Weights of a small GPT-style language model, trained from scratch on English Wikipedia: capped logits, 149M tokens.
Each number is 128 + 24 x the weight over its row's rms, rounded and kept within 0 to 255. Layers, rows and columns count from 0. The size above them is the row's rms in percent of the matrix's.

# layer 4 attention output (transposed), 64x64, rms 0.185, rows 20-31, columns 0-63
size [126 114 121 113 117 130 102  96 120 112 127 103]
[[141 108 121  93 177 133 135 148 126 143 145 138 130 138 131 128 151 153 146 122 130 140 132 116  91 151 135 141 115 156 147 153 185 113 148 182 106 124 134 166 149 122 123 124 139 104  99 116 170 115 136 173 159 169 132 156  86 165  68 145 116 133 131 127]
 [ 98 123 164 135 166 122 139 132 144 107 154 143 119  99 119 137  76 124 170  97 116 101 133 119 124 125 146 158 101 150 143 140 106 152 110  82 103 156 100 120 146  96 153 174 121 140 142 155 163 117 105 133 132 164 129 187 157  97 112 142 133 121 131 163]
 [125 147 134 146 117 126 141  98 137 125 137 114 128  79 134 184 105  88 134 143  92 124 116 111 161 131 155 111 106 115 116 165 148 179 161 109 172 126 142 134 130 164 109 118 143 102 138 135  71 144  67 156 125 107 132 113 119  93 135 157 119 124 116 139]
 [124  94 156 120 120 126 133  81 149 106 116 183 129 149 119 165 136  71 167 143  78 108 113 175 130 122  86 117 132 141 128 113 129 115 128 154 146 118 152 124 142 143 121 113 139 108 107 107 112 139 116 173 102 175 160 131  93 142 128 111 155 114 100 129]
 [129 157 132 151 116 162 128  98 138 142 121 148 109 138  90 127 143 135 139 105 143  92 159 175 135 118  94 126 116 142 101 120 134 183 108 126  99 158 124 152 146 107 130 117 117 151  82 132 147 143  93 152 127  81 111  78 126  82 156 117 102 137 144 167]
 [112  95 150 116 109  69 141  74 146 130 134 125 126 127 150 168 132  74  97 116 133 152 134 137 166 112 121 154 118 132 104 153 125 143 172 113  92 105 123 122 114 141  83 103 158 101  94 114 172 140 124 163 130 140 128 117 119 111 142  95  99 118 148 138]
 [114 107 129 125 132 138 117 123 163 149 166 120  77 126  98 134 137 142 116 136  86 167 146 126  56 115 163 130 137 130 123 121 143 121 148  88 101 120 177 131 146 116 149 103 117  96 110 119 151 124 135  95 112 132 144 114 177 133  77 118 166 102 142 125]
 [ 89 122  96 172 118  89 143 112 116 126 129 127 122 132 180 113 119 115  95 146 176 150 129 136 133 152 140 108 152 121 113 134  71 130 137  98 115 122  96 135 115 166 117 109 123 142 125 128 122 115 130  95 154 128  99 148  58 130 150 109  70 133 147 124]
 [132 136 165 102 128 178 127 131  83 142 148 126 135 136 128 129 146 114 142 108 109  83 151 110 113 133 117 105  95 158 123 157 150 132 157 216 111 131 116 130 158 123 102 141 137 159 100 138 110 132 100 156 164 123 129 119 151 112 170  88 151 123 141 141]
 [126 129 126 115 168  78 162 139 113  89  92 133 153 136 176 167  86 134 149 112 124 128  93 103 157 104  93 154 135 156 145 125 119  98 127 165 110 134 123 118 100 131 121 132 150 133 108 117 124 148 126 164 151 151 137 156 105 165 146 113  92 109 101  86]
 [191 165 146 191 109 137 125 107 158 118  87 102 139 120 150 129 112 143 106 138 141 122 124 164 127 107 137 105 147 150 163  70 133 118  89  94 131 140 141 147 162 112 116 118 144 122 125 114 119 145 130 153 120 139 124  65 150 137  92 146 110 129 124 133]
 [135 105 152 147 122 149 127 123  90 134 106 139 124 128 159 112  89 140  98 146 136 154 144  84 130 130 168 180 122 183 141 153 108 168 143 115  98 136  75  90 140 122 133 151 140  96 115 163 152 142 126 109 124  70 125 121 121 137 157 130 138 134 148 103]]
# layer 4 attention value, 64x64, rms 0.221, rows 21-31, columns 0-63
size [102 117 109 112 113  95  85 117 107 113 100]
[[117 175 121  74 117 122 121 153 104 140  93 149 121 142 124 162 129 147 139 134 126 104 128 152 168 103 169 104 154 166 128 104 147 140 129 132 155  87 143 175 126 115 167 129 139 135 159 172 136 101  95 151 136 113 115 178 116  96 140 150 142 108 116 116]
 [144 102 150 108 117 120 122 171 165 172 104 129 106 140  94 135 100 120 114 119 143 159 120 113 133 101  95  85 106 135 140 173 121 139 163 101 151 131 123 146  92 123 111 192 113 144 102 115  89  84 113 160 117 113  88 122 138 158 135 148 123 127 129 124]
 [ 99 134 112 154  85 103 121 174 163 110 121 127 111 163 103 126 122 182 115 169 109 124 149 125  91  87 146 108 137 123 138 145 121 118 152 164 128 137 136 112 133 132 184 182 131 122 113 101 121 154 103 154 120 144 125 123 111 155 161 139 122 111 173 150]
 [142 110 183 140 130 112  78 139 138 123  81 129 118 138  89 126 158  93 103 122 115 116 104 171 127 167 123  98 144 128 139 149 160 153 116 117 111 115  89 119 139 110 133 102 141 107 144 136 144 155 156 126 170 127 110 142 141 160 136  82 119 153 168 169]
 [149 117 124 119 127 118 129 175 122 117 144 128 144  92 112 106  98 190 139 152  93 145 136 127 146  94 121 100 126 102  99 148 119 156 179 100 157 134  77 155 138 111 141 110  94  93 131 129 126 141 132 136 179 144 138 122 129 143 121 122 121  73 166 132]
 [136 145  89 174 150 111 141 116 104 182 137  99 149 147 106 134  69 147 117 108 156 112 131 138 168 124 156 145 102 122 114 133  91 115 141 117 116  97 123 140 122 131 127 152 149  97 156 123 189 135 118 160 131 127 147  99 145 140 113 143 168 140  94 158]
 [133 137  94  89 124 158 169 171 165  97 150 135 138 136 160 103 108 105 154 117 109 157 103 141 144 122 124  93 145 147 112 104 128 138 140  80 137 172  86 123 152 131 108 135 157 107 107 152 109 141 177  95 130  94 159 119  92 122 121 121 106 135 120 110]
 [132 120 169 146 124  95 133 137 142 103 119 164 130 126 153 113 126 148  64 107 127 113 139 142 113 156 136 120 135  79 139 131 108 164 126 142 166 125 127 138 109  89 178 102 139 148  97  95  99 106 135 139 155 127 117 151 139 137 147 156 180 155 170 100]
 [129 120 105 101 130 148 152 164 121 108 151 154 170 142 157 136 165 154 100 137 144  95 153 111 119  84 103 116 134 130 167  95 147 159 129 124 153 148 124 111 182 128 149 127  80 140  90 112 106  93 126 133 111 150 144 147 115 135 129 146  96  76 151 125]
 [138 117 151 129 167 144  72 149  99  96  98 103 122 152  94 150 136  86 104 130 126 113 107  91 120 131 121 107 135 145  86  98  83 117 112 121 108 122 124  83 129 127 115 154 135 127 131 118 114 155 102 107 141 162 139 105 107 149 101 147 111 141  96 188]
 [156 125 115 122 113 142 140 138 139 128 108 149 136  84 155 121 119 109  96 128 128 129 148 105 182 126 103 100 140 179 153 144 165 148 122 113 138 168 115 161 143  98  81  88 124 126 158 121 146 107 143  65 164 141 138 160 127 118 132 137 176 140 137 128]]
# layer 4 attention query, 64x64, rms 0.169, rows 32-44, columns 0-63
size [ 83  76  93  76  87  90  96 100 101 106 103  83  98]
[[151 150 111 164 123 170 119 122 165 139 155 117 147 152 183 109 158 126 131 130 152 147 150 157 129 144 162 161 167 158 123 121  91  97 146  91  77 109 153 126 139 125 129 133 139 118 129  91 140 127 153  81 117 110 106 159  91 115 140 137 115 140 162 136]
 [ 85 151 131 113  80 145 136 124 130 114 176 137  93 142 167 127 133 120 127 104 123 161 119 116 136 117 155 146 167 132  97 112 122 117 152 109  98 100 107 165 120 100 101 135 164 133 178 111 119 132 110 126 147 141  88 141  80 137 111 121 129 101 189 125]
 [169 110 142 122 168 105 135 132 103 121 145 135 164 149  86 122 143 147 142 121  94  97  92 127 125 124 138 111 110 119 190 170 113 148  98 145 139 126 147 130 131 117 128 104 108 149 138 182 137 120 144 155 151 112 182 161 164 170 118 136 115 119 108 107]
 [ 79 173 151  78  72 117  99 137 106 124  99 130 141 120 113 167 127 103 107 132 107 144 155 137 155 105 131 125 144 117 134 101 144 140 139 160 119 126  99 129 104 106 126 119 129 157 155 123 125 137  54 139 123 136 135 128 129 179 142 131 129  86 111  98]
 [124 154 133 113 192 105  97 129 158  93 115 126 137 127 104 132 101 148 110 126 131 126 118 120 148 134 154 127 138 142 133 125 180 136 131 108 121 122  70 125 146 143 114 102 140 169  93 112 113 110  97 124 106 129 117  79 175 111 122 162  90 114  99  81]
 [104  96 131 140  96 126 131 139 113 115 124 120  88 137 151 181 136 116 133 102 116 111 155 167 156 166 113 150 155 150  96  95 105 110 166 147 147 132 166 113 156  77 121 137 125 111 184 120 138 124 149  91 118 125 118 112  97 159  82 123 133 113 132 135]
 [127 146 153 104 108 168 119 124 135 128 111 190 114  91 121 163 120 131 123 147  97 101 121 144 148 154 121 115 144 149  96 150  96 135 108 144 104  95 113  94 135  75 116 175 146 158 127 124 135 123 163 122 107 121  85 118 117 137 105 169 130  83 141 102]
 [121 146 108 127  91 119 127 134 119  82 107 116 127 116 154 162 125 115 101 134 132 115 131 123 137 140 108 131  90 141 115 112 104 166 137 174 141 136 162  78 130  32 171 138 153 123 152 166 129 137 117 103 149 104 147 114 161 136 137 137 123 140 135 127]
 [186 118 140 103 112 127 101 114 123 155 132 133 155 133 125  95 110 166 166 165 144 135  88 113  94 125 117 170 132  85 140 163 133 118 120 114  85 155 143 124 127 131 138 122 131 157 108 137 108 152 114 144 171 128 125 100 126  79 148 117 190 135 122 113]
 [143 107 139 110 114 167 117 145 123 113 105 146 103 132 129 122 131 147 147 153 112 154 144 136 120 178 130 121 153 161 127 102 113  81 123 142 137 117 167 138 149  98 137 152 132 130 175  89 170 123  78 117 147 139  44 109 146 136 139 144 131 138 156 123]
 [109 123 110 109 148 155 144 140 183  67 104 137 124 126 112 162 173 130 165 124 113 142 108 106 105 124 118 155 120 179 128 128 116 145  95 167 133 127  88 144 150 151 151 131 150 151 115 153 148  98 112 113 167 127 143  75 134 125 133 145 121 123 132  88]
 [111 124  85 125 105 168 156 129 127 117 153 128 145  92 130 139  94 128 151 126  73 152 168 142 145 105 104 139 124 137 122 128 107 113 147 167 101 135  91 173 131 118 122 172 139 101 148 101 123 143 108 154  93 164 118 171 131  87 152 100 147 144 126 107]
 [111 166 123 119 103 161 117 133 143 159 113 139  92 102 110 165 137 108 123 154 119 147 125 126 159 122 104 138 119  98  90 136  95  99 111 154 176 136 118 144  79 126 167 159 133 139 124 141  92 135 138 128  85 116 129  93 170 112  84  87 123  97 125 138]]
# layer 4 attention key, 64x64, rms 0.182, rows 32-44, columns 0-63
size [ 76  78  81 101  96  96 112 129 109 104 111  97  97]
[[140 105 104  98 113 161 137 139 109  66 130 111 156 135  93 127 169 139 110 117 125 145 167  99 159 151 102 126  85 137 132 122 155 163 137  98 133 132  79  82 102 146 173 143 125 113 118 122 114 123 141 139 124 135 125 103 111 116  78 124 141 148 129  86]
 [141 108 124 130 139 155 136 127 172 124 139  87 117 150 137 152 141  75 130 165 156 127 151 132 147 166 146 132 157 122 135 103  89 123 133 146 132 140 106 150  74 148 133 166 130 139 113 149 104 130 128 124  91  90 105 152  84 144 147 156 161 168  88 137]
 [133 135 125  81 134 109 132 114  87 142 149 162 108  96 125 130 105 193 119 148 126 144 117 137 133  90  83 115 149  94 120 160 155 151 102 111 147 126 121 137 156 128 165 132 139 130 131 109 120 154 105 142 122 196 112 113 172 110 128 133 115  99 165 111]
 [116  73 142 130 123 122 156 115 137  99 163  96 125 132 126 144 138 121 126 112 153 152 144 155 112 137  97 129 158 127 111 156 151 128  95  97  88 165  78 118 149 193 157 112 120 104 153 107 138 149 127 105 121 121 110 130 107 126  94 146 160 140 181 109]
 [132 103  71 144 171 114 116 111 137 146 116 114 167 123 165 130 107 167 135 139 112 127 102 115 123 136 128 105 129 126 171 125 128 146 106 136 140 123 142 138  94 120 119 150 123 159  96 134 137 147 107 156  90 148 113  79 132  83 147 177 174 127 144 177]
 [ 88 141 145  78  93 139 121 144 121 164  96 104 122 117 123 134 110 133 113 144  92 126 142 164 150 129 126 118 126 123 136  94 105 117 150 133 118 110 147 140 147 151  73 133 132 106 145  73 140  75 135 169  95  81 121 132 114 101 107 142 101  89 137 141]
 [ 85 118 103 157 105 117 114 130 140 123 158 112 138  86 127 124 141 135 164 142 108 145 150 151 118 143  99 126 128 179 144 153 143 114 137 101 102 140  76 161 122 145 117 122 146 159 165 149 130 177  91 128 147 159 119 136  95 150 175  86 128 153 111 110]
 [140 141 190 100 154 155 133 125 112 114 149 148 141 123 127  93 133  93 132  68 104 140 146 124 172 159 117  70 138 168 148 154 115 118 111 141 154 113 119 151 101 148 164 161 124 126 179 133 133 124 152 138 151 112 106 149 132 142 108 136 156 137 144 123]
 [168 165 125 132 129  85 115 123 150 144 133 151 174 114  92 192 156 114 124 140 151 129 145 121 110 144  94 131 137 133 108 151 142 140 139 110 126 155 116 126 120 155 117 133 162 169 148 109  98  96 182 103  94 144 161 128 150 117 152  99 133  94 128 150]
 [122 164 132  92 133 128  96 147 109 116 161 151 138 136 152 130 155 107  81  54 175 120 135 150  77 124 164 137 104 107 148 130 140 142 115 110 106 126 101 147 126 123 147 141 139 152 141 152 147 162 139 152 122 166 141  92 117  97 139 131 134 153 109 160]
 [150 146 141 140  88  94 101 116 103 185 109 157 117 133 121 110 112 159 132 104  96 104 130 149  96 126 162 107 149 120 127 151 156  97 144  99 117 132 146 143 141  66 116 132 122 186 124 170 123 128 110 121 152 171 160 140  96 108 138 124 136 124 109 143]
 [188 126 104 154 147 102 122 110  94 124 144 147 117 108 133 171 152 120  90  80 143 156  91 124 124 122 130 104  84  74 177  83 153 114 170 129 135 122 133  98 115 115  89 132 132 123 126 123 130 119 121 160 102 135 113 148 130 149 129 108 136 102 143 133]
 [162 101 176 146 139 107 109 108 140 149 118 118 127 142 144 116 134 132 152 117 138 150  94 167 167 112 175 128 150 102 124 138 158 145 105 105 149 170 130 153 154 117  62 100 132 134  88 150 135 141 153  77 129 151 139 125 142 146 136 176 118 120 141 133]]